config = dict(
    norm='layernorm',
    norm_eps=1e-05,
    positions='learned',
    bias='all',
    tie_embeddings=True,
    init_std_o=0.0405,
    init_std_up=0.0468,
    init_std_down=0.0,
    beta2=0.95,
    decay_fraction=1.0,
    final_lr_fraction=0.02,
    dataset='wikipedia_en',
)
Each number is 200 + 40 x the weight over its row's rms, rounded and kept within 0 to 999. Layers, rows and columns count from 0. The size before them is the row's rms in percent of the matrix's.

# layer 2 MLP up, 576x192, rms 0.183, rows 94-112, columns 0-191
097,261,162,98,182,168,229,223,230,190,205,184,230,182,180,175,173,147,170,177,176,169,248,163,224,161,245,235,214,217,251,199,124,231,147,127,153,139,203,231,194,143,195,245,136,207,193,189,148,295,137,194,240,183,250,210,223,125,267,218,156,191,173,277,190,250,253,229,142,162,186,160,186,165,292,223,208,213,172,290,184,209,100,198,234,150,276,173,211,201,192,204,205,205,219,233,226,208,175,190,200,213,232,204,182,178,156,229,170,182,242,153,265,201,151,189,166,169,191,213,227,253,160,171,134,187,190,181,197,78,206,163,205,189,163,273,174,212,238,191,196,267,208,115,195,212,184,136,162,226,161,160,237,178,182,216,140,250,182,193,261,247,222,218,216,200,135,172,201,123,183,172,192,227,180,213,167,182,238,179,211,234,223,127,234,179,236,177,96,204,148,125,193
103,136,210,190,170,263,230,143,186,182,185,230,262,172,148,210,208,170,248,206,201,256,224,256,214,172,217,191,240,269,200,245,175,264,175,140,211,178,160,213,88,153,194,181,181,194,206,293,158,220,211,182,216,218,218,209,226,253,197,197,248,207,264,231,278,220,173,248,230,170,226,302,182,128,158,157,176,181,118,228,252,126,322,231,196,206,130,153,247,216,154,185,246,241,200,196,188,199,171,159,183,207,183,187,142,184,204,161,251,201,209,191,270,213,239,234,239,169,244,230,196,178,260,248,189,244,163,165,211,254,246,164,171,211,206,199,246,235,171,240,208,196,177,174,150,225,222,185,179,190,114,254,146,193,231,215,205,152,187,263,218,306,167,182,214,228,247,204,237,167,208,150,156,109,189,215,149,185,105,191,178,144,217,195,176,208,110,243,158,194,187,211,191
107,183,177,218,163,200,228,250,187,240,197,243,188,202,197,220,229,252,136,122,167,304,213,265,194,196,250,197,186,234,169,213,183,185,207,184,203,223,182,196,206,216,234,138,212,159,178,318,239,143,264,213,289,189,191,203,189,155,151,232,255,172,233,193,277,207,250,193,296,158,192,164,138,168,221,217,193,233,160,174,94,225,238,104,254,207,178,151,245,173,204,175,244,279,150,240,248,160,161,172,178,188,222,205,179,194,159,225,154,189,178,210,220,254,201,164,248,261,172,213,197,230,242,220,197,142,250,254,206,189,227,250,221,139,215,175,198,184,160,134,106,82,218,169,204,222,189,230,199,169,207,227,194,186,253,207,174,232,145,241,264,120,250,121,210,226,123,240,197,206,197,114,201,206,198,215,198,190,172,213,208,164,164,145,203,230,137,202,192,181,180,168,167
072,196,135,213,214,234,205,163,278,177,205,143,170,184,273,283,174,181,218,137,200,202,232,126,175,159,240,291,200,170,252,254,221,272,139,237,200,178,252,156,213,191,217,176,256,247,209,278,171,275,182,251,249,181,224,124,208,122,144,177,193,272,152,168,217,192,195,213,219,201,224,164,199,154,167,170,200,230,215,229,167,208,225,185,207,252,209,115,74,237,195,155,238,208,203,195,212,290,193,147,167,179,218,239,218,183,205,256,206,243,183,185,105,190,197,173,173,167,190,167,143,166,221,197,155,154,199,217,133,211,217,168,297,147,225,219,171,255,189,222,308,186,212,199,190,184,240,179,227,255,267,231,228,233,195,199,151,197,197,232,188,218,209,225,201,221,229,245,140,141,183,201,256,244,168,251,102,197,185,226,213,194,159,196,142,173,159,170,246,212,243,216,197
107,253,251,130,227,195,163,170,177,137,141,165,167,192,191,179,222,217,206,238,168,175,163,158,278,151,188,153,171,256,154,202,166,228,167,247,254,187,180,209,144,208,257,146,217,226,232,177,167,188,174,191,246,203,287,171,218,153,204,211,157,188,239,243,225,195,242,220,223,148,190,234,248,195,288,215,205,197,138,195,236,237,173,165,221,182,257,174,166,200,242,232,117,267,266,199,273,157,112,217,237,186,266,200,221,230,202,143,267,227,201,181,251,275,269,211,217,185,176,201,176,194,269,157,230,258,209,186,162,214,178,172,215,234,132,181,196,160,195,219,153,233,191,151,205,212,224,230,154,253,143,271,274,195,147,186,167,254,162,245,228,301,246,238,226,173,228,274,171,155,252,217,215,233,188,179,125,156,200,212,179,252,147,104,215,219,249,260,194,210,181,200,158
098,189,145,220,169,226,132,205,149,158,267,241,203,242,238,229,152,166,192,202,231,192,222,155,198,216,162,235,157,155,147,163,241,244,203,162,209,267,142,196,174,192,187,216,187,180,272,153,166,252,279,177,268,174,201,137,254,224,211,132,175,175,250,211,185,181,243,216,255,213,207,253,190,163,236,225,211,215,246,265,171,149,233,280,157,250,182,165,196,282,141,244,271,207,208,172,185,183,261,196,189,146,189,218,229,263,258,186,117,256,237,209,259,225,172,200,216,223,195,223,236,245,173,203,322,178,174,193,200,176,311,171,176,195,212,147,181,253,226,211,153,282,230,199,174,188,205,166,187,254,160,174,166,208,219,135,204,239,194,240,270,217,116,226,234,292,126,192,199,203,239,166,207,194,153,179,209,158,199,191,254,162,299,234,197,193,196,187,186,236,180,245,169
103,239,197,167,201,210,157,272,187,290,166,183,208,175,234,285,162,255,190,173,232,252,151,166,173,212,206,241,220,170,189,146,253,209,155,209,187,268,214,229,208,189,209,177,145,201,216,203,156,140,210,151,180,203,286,228,167,223,211,259,174,122,268,126,210,151,190,189,185,151,175,164,225,161,179,188,228,271,181,126,232,236,169,231,203,184,127,241,148,149,220,211,134,217,260,168,223,205,207,249,203,151,206,197,193,259,288,274,154,218,208,254,190,151,188,224,169,192,191,235,249,226,131,186,183,169,200,248,153,196,212,234,154,168,212,188,288,174,209,160,208,130,253,182,282,139,231,278,249,107,174,175,181,106,208,150,229,207,148,185,179,255,217,256,236,247,210,151,190,234,213,193,163,232,189,185,159,228,232,204,170,193,268,157,179,199,132,162,232,202,246,250,160
101,247,211,179,227,194,251,136,194,210,204,177,249,221,189,171,264,200,205,193,200,183,253,208,151,156,152,256,157,222,228,208,210,163,92,307,174,241,116,262,217,172,161,139,262,206,245,195,194,212,242,186,144,249,217,214,149,169,196,174,182,152,208,168,132,236,180,202,209,186,242,221,199,176,186,169,253,221,243,192,200,241,283,219,191,250,215,203,238,278,202,146,133,159,116,192,218,205,240,169,230,165,209,158,214,224,94,180,199,163,226,177,167,163,289,190,277,170,126,265,205,169,190,261,189,156,243,242,174,186,209,228,154,178,228,225,282,273,196,206,183,191,197,203,268,186,165,266,227,165,241,201,178,225,171,255,198,231,277,177,126,245,254,280,152,94,184,214,210,210,225,213,207,176,170,177,232,210,221,224,147,244,134,194,192,182,216,209,150,204,203,198,253
096,239,218,206,194,182,227,205,189,205,154,216,194,177,218,234,145,173,199,161,177,232,175,161,166,276,273,242,166,262,172,209,247,226,173,165,169,163,265,198,233,245,168,217,126,228,215,228,194,208,174,217,191,192,220,180,223,222,215,267,185,172,188,211,149,228,173,179,224,222,225,241,92,225,177,210,175,237,242,266,170,135,221,175,280,233,253,200,188,223,175,208,113,215,121,221,200,187,230,198,238,168,172,148,253,228,277,265,147,224,160,195,194,192,187,101,188,195,278,224,238,272,109,254,190,230,156,216,192,198,123,225,148,159,222,164,226,155,278,290,152,154,181,203,271,201,197,245,151,192,167,220,231,215,222,228,172,185,228,218,190,168,229,154,158,134,220,215,227,237,197,160,269,197,199,99,167,230,126,200,205,245,133,120,214,207,111,192,188,145,161,228,175
096,204,286,256,185,179,215,189,169,180,213,263,249,194,243,201,136,224,203,214,236,199,141,237,261,157,82,177,160,144,207,188,249,259,194,180,130,187,136,184,180,285,219,186,240,162,182,135,232,230,175,112,149,198,231,187,160,220,237,251,195,230,220,164,204,203,189,207,171,154,182,180,237,188,184,209,252,231,220,152,247,215,222,196,171,237,175,255,174,237,238,212,213,195,225,185,217,196,240,193,239,138,195,122,167,328,212,272,225,216,123,257,153,167,230,230,195,153,165,173,243,176,256,200,207,190,179,254,216,232,193,186,220,273,211,171,165,186,154,226,247,251,300,242,145,211,176,209,191,246,153,168,200,219,162,184,185,176,206,152,172,177,231,183,168,200,91,177,171,212,244,190,289,173,218,154,147,253,198,139,230,167,179,194,216,280,203,203,218,239,179,128,123
100,214,336,161,245,186,253,218,198,132,223,250,175,174,192,308,206,123,242,219,131,231,229,237,151,162,201,218,190,182,264,248,207,128,148,134,192,245,193,234,185,199,283,189,179,210,226,172,245,219,134,270,159,215,219,216,187,201,158,198,169,155,171,211,224,309,198,252,166,280,259,190,216,183,190,206,219,173,244,212,175,179,201,147,167,213,248,214,238,296,193,276,205,199,153,220,153,223,199,167,215,197,263,137,257,191,164,182,228,235,146,173,228,207,191,140,151,165,238,218,170,196,175,181,165,113,212,188,253,219,248,202,275,182,250,213,232,212,162,192,203,139,188,193,197,260,267,183,211,211,181,149,226,179,128,203,226,185,219,225,211,171,168,170,172,233,233,157,135,206,239,218,176,167,196,174,253,189,109,160,230,265,254,230,242,177,153,188,136,182,191,215,173
102,253,241,220,162,187,222,202,248,237,198,235,170,212,170,270,239,236,219,174,259,132,193,213,245,226,104,252,199,207,195,199,190,204,233,211,200,180,210,242,182,185,214,193,189,148,195,247,166,222,205,199,247,204,255,213,210,199,100,187,109,228,186,243,225,224,210,173,200,135,251,219,184,294,214,212,129,302,210,204,206,214,174,156,229,209,208,133,202,262,192,261,216,239,169,123,238,236,217,179,187,200,234,166,268,168,163,195,191,203,208,177,237,187,195,140,264,244,187,245,215,226,208,191,136,109,177,166,197,155,171,180,353,171,276,186,306,170,219,222,237,117,185,184,213,246,173,172,178,166,164,196,253,276,167,168,189,213,181,156,194,236,228,196,204,266,229,148,270,189,205,159,202,197,234,238,141,187,163,217,241,220,220,272,150,214,209,156,193,169,266,241,259
110,207,156,194,188,196,225,261,272,224,178,244,146,200,256,159,152,154,260,221,204,249,195,309,218,149,132,148,259,138,245,166,145,187,198,198,203,223,268,153,222,168,280,241,262,188,217,182,209,230,163,247,224,187,240,197,289,243,151,184,198,220,197,211,158,156,174,192,203,169,241,263,227,256,147,206,233,160,212,245,180,146,205,87,249,193,219,201,215,114,205,189,129,108,144,214,168,252,230,148,249,126,251,168,191,209,162,202,234,209,195,169,185,193,210,103,158,206,171,214,272,206,204,165,222,150,229,241,220,228,150,194,170,198,190,181,201,180,153,214,224,185,267,228,229,140,230,161,186,248,169,248,185,215,244,177,191,161,225,210,152,228,201,155,170,108,227,278,171,170,139,214,182,206,259,175,171,204,167,211,252,211,184,247,276,191,234,155,178,209,187,204,249
100,232,238,147,181,158,215,219,308,201,195,159,186,243,244,247,292,148,192,229,137,208,162,142,164,181,163,197,235,135,263,225,150,202,288,168,174,191,238,186,176,132,190,202,119,131,215,229,176,137,156,171,189,227,191,289,239,182,200,241,198,205,200,195,231,196,245,201,201,195,195,179,159,239,235,197,181,226,304,216,207,259,271,237,230,127,169,224,208,212,213,255,125,245,219,173,221,188,200,222,277,241,180,223,196,215,189,295,172,170,201,193,109,233,152,141,165,185,168,174,218,228,170,230,147,245,119,153,234,225,188,185,201,156,214,166,142,215,200,191,140,231,209,207,207,157,229,198,205,240,227,206,251,168,254,227,220,246,238,171,154,172,191,266,169,238,191,203,142,147,163,193,148,235,250,141,212,153,209,210,264,229,192,282,205,115,234,224,226,239,184,165,137
105,213,246,233,231,206,213,187,278,200,209,195,117,209,202,213,143,236,220,119,167,239,233,177,181,212,199,133,183,306,242,240,182,198,163,156,196,239,169,292,198,164,222,254,194,206,221,174,209,178,211,226,201,203,208,149,169,173,245,208,210,178,186,172,227,277,208,153,151,156,219,284,168,194,198,181,191,206,224,153,203,208,221,178,206,182,188,223,154,89,205,297,261,187,224,273,192,172,292,238,164,209,164,225,196,156,205,200,243,269,202,182,160,237,280,117,195,176,205,239,169,185,190,240,222,163,201,226,199,202,231,109,192,210,173,168,133,125,261,151,227,217,219,247,148,215,101,283,258,234,159,240,188,228,218,237,148,152,185,256,217,179,196,104,204,237,200,188,220,164,218,206,309,159,211,168,152,209,168,171,217,161,190,158,239,165,262,166,172,202,174,234,186
090,197,203,196,163,214,182,259,209,234,218,181,182,174,227,268,174,268,201,245,194,177,168,160,277,214,183,170,129,240,227,253,136,271,218,220,242,170,244,228,208,250,222,162,151,111,250,178,186,229,254,261,172,233,174,206,203,186,163,237,212,235,192,186,157,154,203,291,205,159,161,196,248,214,285,173,216,250,224,201,169,83,166,146,170,161,161,156,205,174,125,232,145,143,186,168,168,179,241,207,240,196,227,187,165,215,256,289,167,246,179,222,215,241,217,104,234,225,147,193,146,113,263,156,155,206,176,190,176,138,170,177,227,246,241,232,178,210,281,188,190,240,212,231,196,208,217,225,276,250,260,248,262,242,183,192,182,189,228,226,180,237,209,316,200,208,190,236,153,216,148,200,143,194,134,215,207,222,222,160,245,199,235,165,136,214,185,187,199,147,203,214,249
110,141,193,178,186,233,257,130,242,222,165,180,217,159,228,248,148,210,140,273,273,155,183,256,236,204,281,194,188,233,175,181,234,173,186,173,262,211,161,187,227,195,232,226,250,164,181,221,261,228,198,177,132,215,203,176,234,179,194,172,186,130,215,188,228,196,128,140,142,184,210,184,211,256,256,162,158,151,198,247,166,153,212,204,193,190,213,117,247,251,130,155,203,242,219,263,188,295,201,165,189,234,248,237,210,205,209,190,131,217,261,176,229,198,197,237,232,205,189,172,229,228,145,227,243,212,271,164,259,235,232,245,228,222,206,134,199,208,131,242,191,187,175,232,174,238,241,267,174,201,220,101,164,243,266,121,189,151,183,183,159,185,213,203,147,216,178,271,220,200,205,234,216,202,189,160,238,170,271,210,297,179,158,173,287,212,176,210,290,205,109,244,213
088,142,209,247,187,157,131,196,189,123,247,232,185,207,169,208,203,195,205,224,279,221,249,226,121,163,170,230,210,142,226,226,191,243,174,208,212,229,203,196,232,123,220,252,217,204,231,211,200,212,211,232,208,147,215,169,223,299,297,231,241,200,148,130,198,296,199,146,197,167,139,161,164,220,257,268,104,164,197,126,221,157,269,188,260,207,164,204,202,174,215,257,208,151,188,180,197,171,134,219,176,182,170,203,253,219,146,223,179,167,161,211,177,200,186,201,224,229,216,193,250,235,223,266,148,209,145,146,216,208,175,182,306,232,227,203,143,259,301,177,150,206,265,243,128,171,166,166,214,179,266,243,167,188,243,173,227,178,212,159,174,208,176,253,179,212,240,200,147,129,163,178,175,228,214,143,179,127,213,219,213,224,211,205,208,190,154,168,220,167,147,101,175
096,181,195,225,234,200,179,219,182,215,200,178,132,164,227,179,263,212,184,152,177,183,269,178,135,188,209,262,141,159,179,283,223,219,175,184,165,196,225,141,230,182,207,226,190,225,223,232,221,191,151,252,171,246,185,278,218,240,103,148,228,207,157,193,144,156,167,219,305,161,193,238,164,181,206,107,197,237,277,212,156,231,252,217,246,221,169,152,186,179,139,237,191,246,164,144,122,189,183,163,198,186,156,215,183,185,152,170,207,155,166,247,196,183,198,122,141,268,147,180,185,279,187,201,165,232,236,212,165,237,193,249,211,108,312,207,209,220,246,179,257,234,209,194,165,150,247,149,159,269,177,227,219,178,179,186,164,184,231,196,163,226,229,214,166,252,229,179,124,289,190,211,160,184,228,220,200,114,157,213,232,192,188,150,204,151,146,216,270,227,179,215,129
# layer 2 MLP down (transposed), 576x192, rms 0.165, rows 94-111, columns 0-191
103,176,156,172,200,266,206,217,254,221,167,212,178,286,206,197,204,180,154,196,243,84,187,183,241,152,205,93,259,151,177,123,238,209,191,179,226,235,159,212,191,245,228,287,148,206,244,230,164,236,228,249,235,237,180,174,272,157,217,235,195,219,201,190,223,222,178,172,269,203,204,245,133,201,208,189,204,223,231,165,216,171,123,157,164,226,158,172,243,257,201,134,275,222,164,169,218,161,229,140,224,245,222,205,208,169,214,173,171,186,202,145,236,187,211,297,176,181,130,296,152,164,276,190,163,282,230,169,186,210,189,209,172,233,224,267,256,160,250,232,217,188,185,202,180,171,242,247,227,124,174,193,142,282,176,194,208,160,225,125,210,188,228,164,180,221,235,180,202,271,159,219,164,237,199,158,120,213,204,184,200,159,204,178,295,140,190,213,185,210,270,234,181
099,205,228,199,197,162,231,287,208,169,99,240,169,230,310,231,229,229,251,201,216,97,163,214,251,161,161,183,173,174,202,172,206,192,205,142,185,185,161,184,219,227,224,175,238,232,197,150,168,75,113,202,180,228,195,243,207,167,235,194,182,167,193,147,208,208,225,170,166,238,207,200,157,192,255,140,172,214,178,167,216,200,232,209,224,287,218,178,140,181,251,207,216,198,227,213,201,181,178,221,219,210,257,161,211,227,161,195,207,184,214,121,185,100,204,159,268,214,214,245,207,190,191,222,160,101,125,224,145,189,181,162,191,180,293,233,166,206,186,163,256,219,197,161,130,265,195,210,232,106,256,232,169,160,230,200,248,246,197,191,266,232,207,176,170,187,230,161,192,230,213,223,171,200,231,220,221,310,235,157,225,226,131,156,201,149,248,187,191,236,121,187,281
097,199,243,212,160,202,216,238,180,265,255,217,104,261,259,222,323,134,175,198,211,162,192,217,203,206,130,194,211,231,186,217,169,143,175,239,293,186,236,213,223,256,210,127,185,237,91,199,191,151,232,191,191,199,204,197,258,205,205,232,246,232,201,154,179,189,252,223,132,219,264,179,231,187,167,165,170,209,150,253,174,230,216,160,265,222,213,215,230,160,249,208,194,227,195,254,169,182,118,245,221,251,209,188,169,296,169,189,283,272,217,193,153,186,208,219,160,282,153,219,180,177,147,193,232,164,199,178,187,168,200,171,235,192,170,246,157,223,200,226,198,132,209,252,166,258,233,192,188,212,187,191,253,220,243,271,131,187,232,256,183,129,127,226,171,283,168,172,242,190,240,218,236,149,214,196,262,150,150,138,157,228,210,220,184,223,263,173,173,248,245,199,172
083,184,136,179,192,151,268,199,222,193,127,223,297,205,156,174,222,195,178,232,284,261,209,256,221,229,158,163,110,164,173,85,163,123,163,168,199,202,202,152,207,168,137,224,164,140,220,185,208,116,225,167,174,138,181,194,253,179,230,234,191,210,195,164,188,140,254,156,173,269,198,199,183,252,284,193,128,201,173,147,219,230,191,203,208,146,143,266,178,188,163,231,191,188,195,182,249,218,208,148,239,184,183,195,168,272,245,234,145,213,217,246,189,197,220,206,191,127,202,174,241,247,183,231,215,175,231,236,151,195,184,141,168,163,248,183,219,214,252,205,253,210,245,195,233,138,131,145,131,222,206,172,167,125,256,169,262,195,232,239,234,101,137,189,233,197,173,180,234,193,186,129,214,169,225,217,185,182,262,236,227,169,187,245,176,233,119,247,195,244,191,197,180
111,222,229,236,235,200,210,224,225,232,272,135,218,161,206,162,207,171,203,219,228,198,252,154,220,151,126,157,169,215,212,198,164,271,234,224,197,142,163,255,181,183,181,171,186,180,217,246,214,229,194,125,175,212,212,164,216,238,160,232,224,213,179,195,206,212,202,202,222,219,162,226,261,212,154,201,148,233,179,163,203,207,253,277,234,150,180,103,163,283,265,218,213,238,181,220,239,245,228,256,189,156,249,204,180,233,210,216,236,205,243,190,247,200,127,287,135,226,246,121,201,127,138,170,117,160,254,143,187,201,253,234,202,202,163,138,208,243,156,194,279,278,284,151,193,281,241,220,199,135,253,210,184,212,134,253,208,213,209,241,206,235,182,201,218,150,183,238,125,172,177,236,219,176,168,280,128,207,196,184,280,200,246,163,258,231,227,193,125,234,198,241,178
103,240,157,197,308,177,213,135,250,146,187,191,219,260,233,263,197,170,214,115,180,170,231,181,209,179,194,186,128,196,192,182,225,202,174,228,150,326,193,197,202,225,193,152,143,222,213,135,264,183,228,182,95,162,173,207,204,270,163,263,222,227,234,156,194,223,155,205,261,169,198,122,210,169,144,174,245,245,236,226,192,174,189,238,176,215,197,193,148,175,112,186,236,259,267,177,167,223,280,249,217,208,241,119,221,205,201,237,196,214,139,185,199,141,270,218,107,194,222,205,256,202,209,200,270,118,145,190,182,180,230,223,145,214,140,176,183,208,210,189,220,245,114,166,220,198,156,206,251,219,168,118,170,199,264,246,205,183,148,205,231,136,171,152,225,159,179,242,190,224,235,204,157,165,180,229,127,199,176,188,238,174,235,230,176,176,239,160,154,182,193,196,211
099,186,167,177,169,224,171,189,169,170,200,265,205,232,284,205,253,247,223,245,169,199,163,139,218,236,200,190,202,189,220,151,153,180,177,120,193,245,232,209,198,163,238,217,191,254,172,221,189,184,116,200,208,286,265,259,171,218,248,187,165,169,194,230,183,182,205,201,165,195,225,137,114,207,121,205,228,232,183,182,184,186,200,168,226,249,173,178,246,166,257,136,141,177,205,132,226,158,152,190,208,230,210,225,259,194,212,272,200,240,258,192,199,259,182,129,165,209,253,229,197,119,188,238,164,179,153,231,212,152,115,222,192,103,195,205,262,128,252,166,249,308,284,236,238,165,203,217,215,235,122,210,161,151,164,196,240,184,151,197,143,181,204,249,214,228,181,168,218,169,171,193,182,184,195,204,227,204,239,144,128,124,215,231,223,252,218,198,240,213,78,236,174
093,140,162,195,134,187,202,237,170,240,219,191,168,261,194,231,118,255,136,218,210,191,204,184,227,196,198,159,169,178,170,196,162,202,218,144,221,161,264,262,138,260,230,263,158,189,180,185,136,302,176,251,194,235,151,141,234,270,172,238,194,264,175,279,203,190,250,165,119,208,164,232,224,189,190,217,161,190,124,184,289,129,250,196,242,221,178,168,147,264,133,184,128,156,261,128,231,183,237,208,110,194,222,319,173,274,224,216,187,206,251,165,172,233,159,181,175,250,178,198,249,189,193,192,187,243,245,177,201,141,249,212,178,221,205,207,303,186,271,188,199,203,192,275,171,157,163,205,134,206,242,200,181,175,225,186,208,152,219,241,192,177,189,246,203,216,216,212,244,184,237,209,216,193,198,190,235,226,192,177,262,117,245,213,190,229,164,152,194,181,210,208,243
101,184,252,175,220,186,184,236,167,212,171,233,208,152,191,224,188,194,212,202,227,222,213,200,247,167,181,140,269,155,211,165,205,113,217,234,186,134,216,213,216,227,94,127,156,307,149,256,174,101,211,256,246,211,167,228,196,130,201,152,249,202,227,143,242,204,207,191,181,210,168,224,111,225,200,118,125,205,208,226,226,215,289,241,185,190,226,201,223,227,189,189,123,195,229,137,273,175,228,152,229,211,155,166,235,250,297,182,239,201,185,156,171,237,131,206,189,150,218,145,273,237,180,218,191,146,155,161,160,192,160,241,274,220,198,160,162,179,254,239,199,182,212,198,177,271,215,167,196,188,177,191,158,204,221,183,123,216,185,217,174,171,134,224,201,127,174,188,226,227,186,160,172,127,141,153,186,114,153,147,191,231,209,231,187,249,156,219,236,201,171,239,247
089,130,199,236,197,184,195,182,135,204,210,193,167,177,185,170,189,194,206,226,202,149,217,229,212,198,248,165,216,199,192,144,177,162,189,235,235,212,182,200,201,288,197,190,136,206,197,220,199,195,154,231,200,158,173,169,233,109,147,159,231,223,172,233,189,172,190,101,118,196,249,262,193,257,210,170,258,195,274,199,157,175,175,194,253,269,207,211,131,231,197,228,205,206,108,242,181,203,218,175,181,276,136,190,238,212,194,96,169,195,245,167,141,246,194,202,157,230,255,175,197,214,107,185,254,256,294,234,162,182,168,220,131,203,178,128,226,163,239,142,236,197,177,234,280,174,135,241,171,227,192,115,152,148,187,154,230,199,195,160,281,255,212,159,156,172,271,191,205,225,224,173,147,211,237,234,235,181,238,244,226,149,173,181,155,145,180,139,150,199,175,220,279
092,213,211,189,209,279,193,181,125,198,165,89,134,279,230,76,311,133,175,214,235,160,188,235,200,224,190,202,212,111,175,192,238,222,172,275,273,209,241,208,173,213,205,173,175,260,171,242,130,220,241,271,304,148,217,130,203,227,175,219,173,173,224,186,204,184,180,213,282,193,254,203,207,239,208,188,177,203,81,197,167,225,196,214,179,203,194,155,146,205,235,227,268,235,200,173,197,214,159,182,158,228,181,200,204,266,232,265,188,153,200,197,162,242,242,152,198,186,215,261,152,186,204,217,219,256,219,146,257,215,199,203,182,249,214,218,225,181,197,236,222,202,213,184,173,186,239,222,177,177,217,101,209,174,166,216,218,227,163,178,215,267,204,237,170,263,234,199,226,97,201,235,207,143,211,238,168,195,207,192,202,196,216,102,177,253,229,201,143,143,183,159,166
087,230,204,186,161,257,189,239,204,233,191,226,275,279,109,248,178,135,214,230,164,147,196,245,225,196,180,253,183,262,185,183,160,154,233,203,206,222,206,185,187,204,222,121,192,154,230,187,152,173,148,203,220,226,212,121,209,212,201,220,216,210,250,236,172,226,211,210,236,248,185,214,254,269,193,145,215,223,129,216,167,299,175,186,164,202,235,185,207,243,198,239,145,228,130,213,195,206,196,148,242,226,252,255,214,180,163,238,275,156,229,186,198,144,188,221,227,149,241,114,160,236,249,157,166,151,239,191,251,180,261,211,297,254,197,192,195,202,203,264,284,171,224,234,233,195,164,184,258,176,185,199,233,120,215,213,149,185,154,214,184,197,122,229,219,214,285,269,213,110,115,205,216,228,243,180,256,183,194,263,199,181,247,167,209,215,191,202,181,251,281,135,267
105,131,154,152,153,183,144,233,160,244,95,179,181,198,165,207,196,188,162,219,177,154,164,233,250,134,179,181,232,170,136,160,221,206,129,147,190,241,208,182,260,163,250,217,202,221,150,213,192,221,231,145,180,193,228,159,228,128,187,226,210,277,132,220,199,189,206,212,163,166,249,190,194,238,212,220,222,204,233,167,203,204,244,205,160,212,278,223,127,199,193,221,169,220,156,151,242,171,216,173,225,177,258,163,272,276,132,136,243,213,217,192,184,182,216,231,233,203,165,269,218,223,262,178,200,100,211,135,173,185,250,226,181,170,194,216,186,253,183,240,145,199,174,247,232,230,281,177,216,212,171,195,191,250,199,148,159,109,114,196,189,195,245,172,188,187,197,199,159,210,175,179,204,174,178,206,135,159,182,180,215,138,308,313,79,208,241,184,192,185,163,217,255
090,219,167,218,191,219,219,135,135,187,186,193,172,114,245,283,223,178,191,161,149,187,220,220,296,195,84,254,239,269,233,168,150,205,225,232,223,181,208,257,179,232,197,162,207,250,168,240,162,210,194,237,169,219,147,206,213,221,199,187,202,220,167,225,240,155,191,228,237,215,225,207,147,200,86,193,190,177,148,221,216,264,228,233,208,176,207,274,190,231,185,195,233,231,156,226,225,216,234,161,134,200,173,204,167,180,188,174,200,192,224,174,167,177,158,220,220,188,246,162,280,185,174,144,189,233,212,168,131,209,187,225,168,261,104,250,220,197,205,206,272,285,167,171,299,183,266,266,178,238,190,253,180,243,232,168,115,172,148,262,209,164,136,219,195,277,274,231,234,235,179,210,209,184,83,244,205,213,194,212,178,221,162,225,253,229,172,189,214,230,264,262,178
098,284,238,205,197,171,217,117,223,206,225,209,257,152,232,170,176,244,197,160,146,159,183,181,254,158,191,145,209,243,249,192,138,215,179,175,243,144,210,189,118,217,115,199,234,235,201,235,157,227,163,184,177,206,142,160,245,249,145,204,185,160,195,233,221,219,235,201,155,225,271,165,160,186,242,280,152,233,304,246,233,167,268,176,229,216,231,198,195,209,219,199,182,255,170,190,172,184,251,279,250,157,176,176,234,195,199,189,151,150,166,203,203,268,203,254,227,265,219,210,203,162,212,209,170,180,274,189,147,96,162,258,190,151,176,110,227,257,159,144,222,244,242,181,168,222,225,159,230,174,175,145,236,272,187,183,199,192,190,206,190,245,152,127,202,202,199,204,250,161,141,191,144,237,137,186,195,227,213,130,133,262,241,247,272,163,206,173,211,253,222,211,151
099,174,229,249,216,175,209,178,190,212,206,183,186,221,229,185,291,238,141,228,238,222,190,224,192,182,195,228,250,75,246,188,160,217,212,212,218,203,185,121,231,225,207,158,224,253,190,203,245,171,223,281,264,309,180,189,183,179,248,181,222,165,214,195,151,253,144,121,279,195,220,207,213,194,179,169,199,209,255,233,203,205,217,198,226,200,214,209,123,213,249,166,222,213,142,180,170,246,232,288,243,176,144,205,248,130,208,169,200,193,136,223,236,189,163,226,240,149,218,188,285,179,224,188,175,190,193,148,227,158,235,185,175,240,258,158,295,147,204,206,222,248,220,170,161,238,176,145,182,265,279,183,173,197,116,216,186,223,239,222,168,252,177,193,232,209,168,195,232,299,313,241,254,207,231,150,184,187,190,227,214,152,202,298,205,169,149,147,202,168,262,231,161
103,181,237,181,217,194,134,246,298,169,167,75,136,242,165,215,178,142,253,132,250,174,132,287,181,217,230,248,200,143,204,224,133,217,222,185,277,159,230,177,235,176,248,213,178,128,160,191,212,215,168,173,203,194,228,209,206,239,171,147,231,182,161,187,199,228,181,202,206,190,160,163,162,239,205,124,249,188,306,188,251,249,212,193,139,169,216,181,230,158,168,189,191,152,170,146,212,234,208,227,280,238,235,198,232,218,194,239,200,173,212,229,306,159,221,155,133,192,176,153,238,156,239,222,190,203,192,226,178,254,249,175,166,164,128,182,134,180,209,193,243,155,211,221,236,214,212,246,165,173,221,244,191,188,180,208,153,188,197,232,224,266,255,244,226,219,222,227,114,227,217,213,229,242,228,150,199,191,171,192,321,253,203,131,189,220,176,190,158,121,147,220,164
088,276,184,246,172,185,243,163,245,211,236,147,250,237,234,186,189,250,165,269,193,191,175,185,176,187,192,220,176,210,218,196,167,156,173,206,207,215,218,173,198,210,173,183,141,200,216,169,166,194,190,203,211,278,129,209,150,168,146,153,187,225,192,193,213,110,205,215,269,204,195,208,168,227,224,176,197,268,157,157,233,214,119,220,147,229,292,206,239,181,158,178,259,285,238,188,189,235,252,150,258,163,236,238,209,98,144,190,218,194,267,190,299,228,246,217,183,104,185,224,131,257,174,194,234,174,205,252,263,153,180,228,188,180,189,227,260,185,135,221,122,221,162,154,232,178,174,219,145,242,169,272,207,228,167,266,136,170,195,165,222,133,208,248,187,127,203,223,198,237,232,176,236,257,177,286,218,237,193,230,203,225,244,134,95,206,184,233,164,186,204,197,242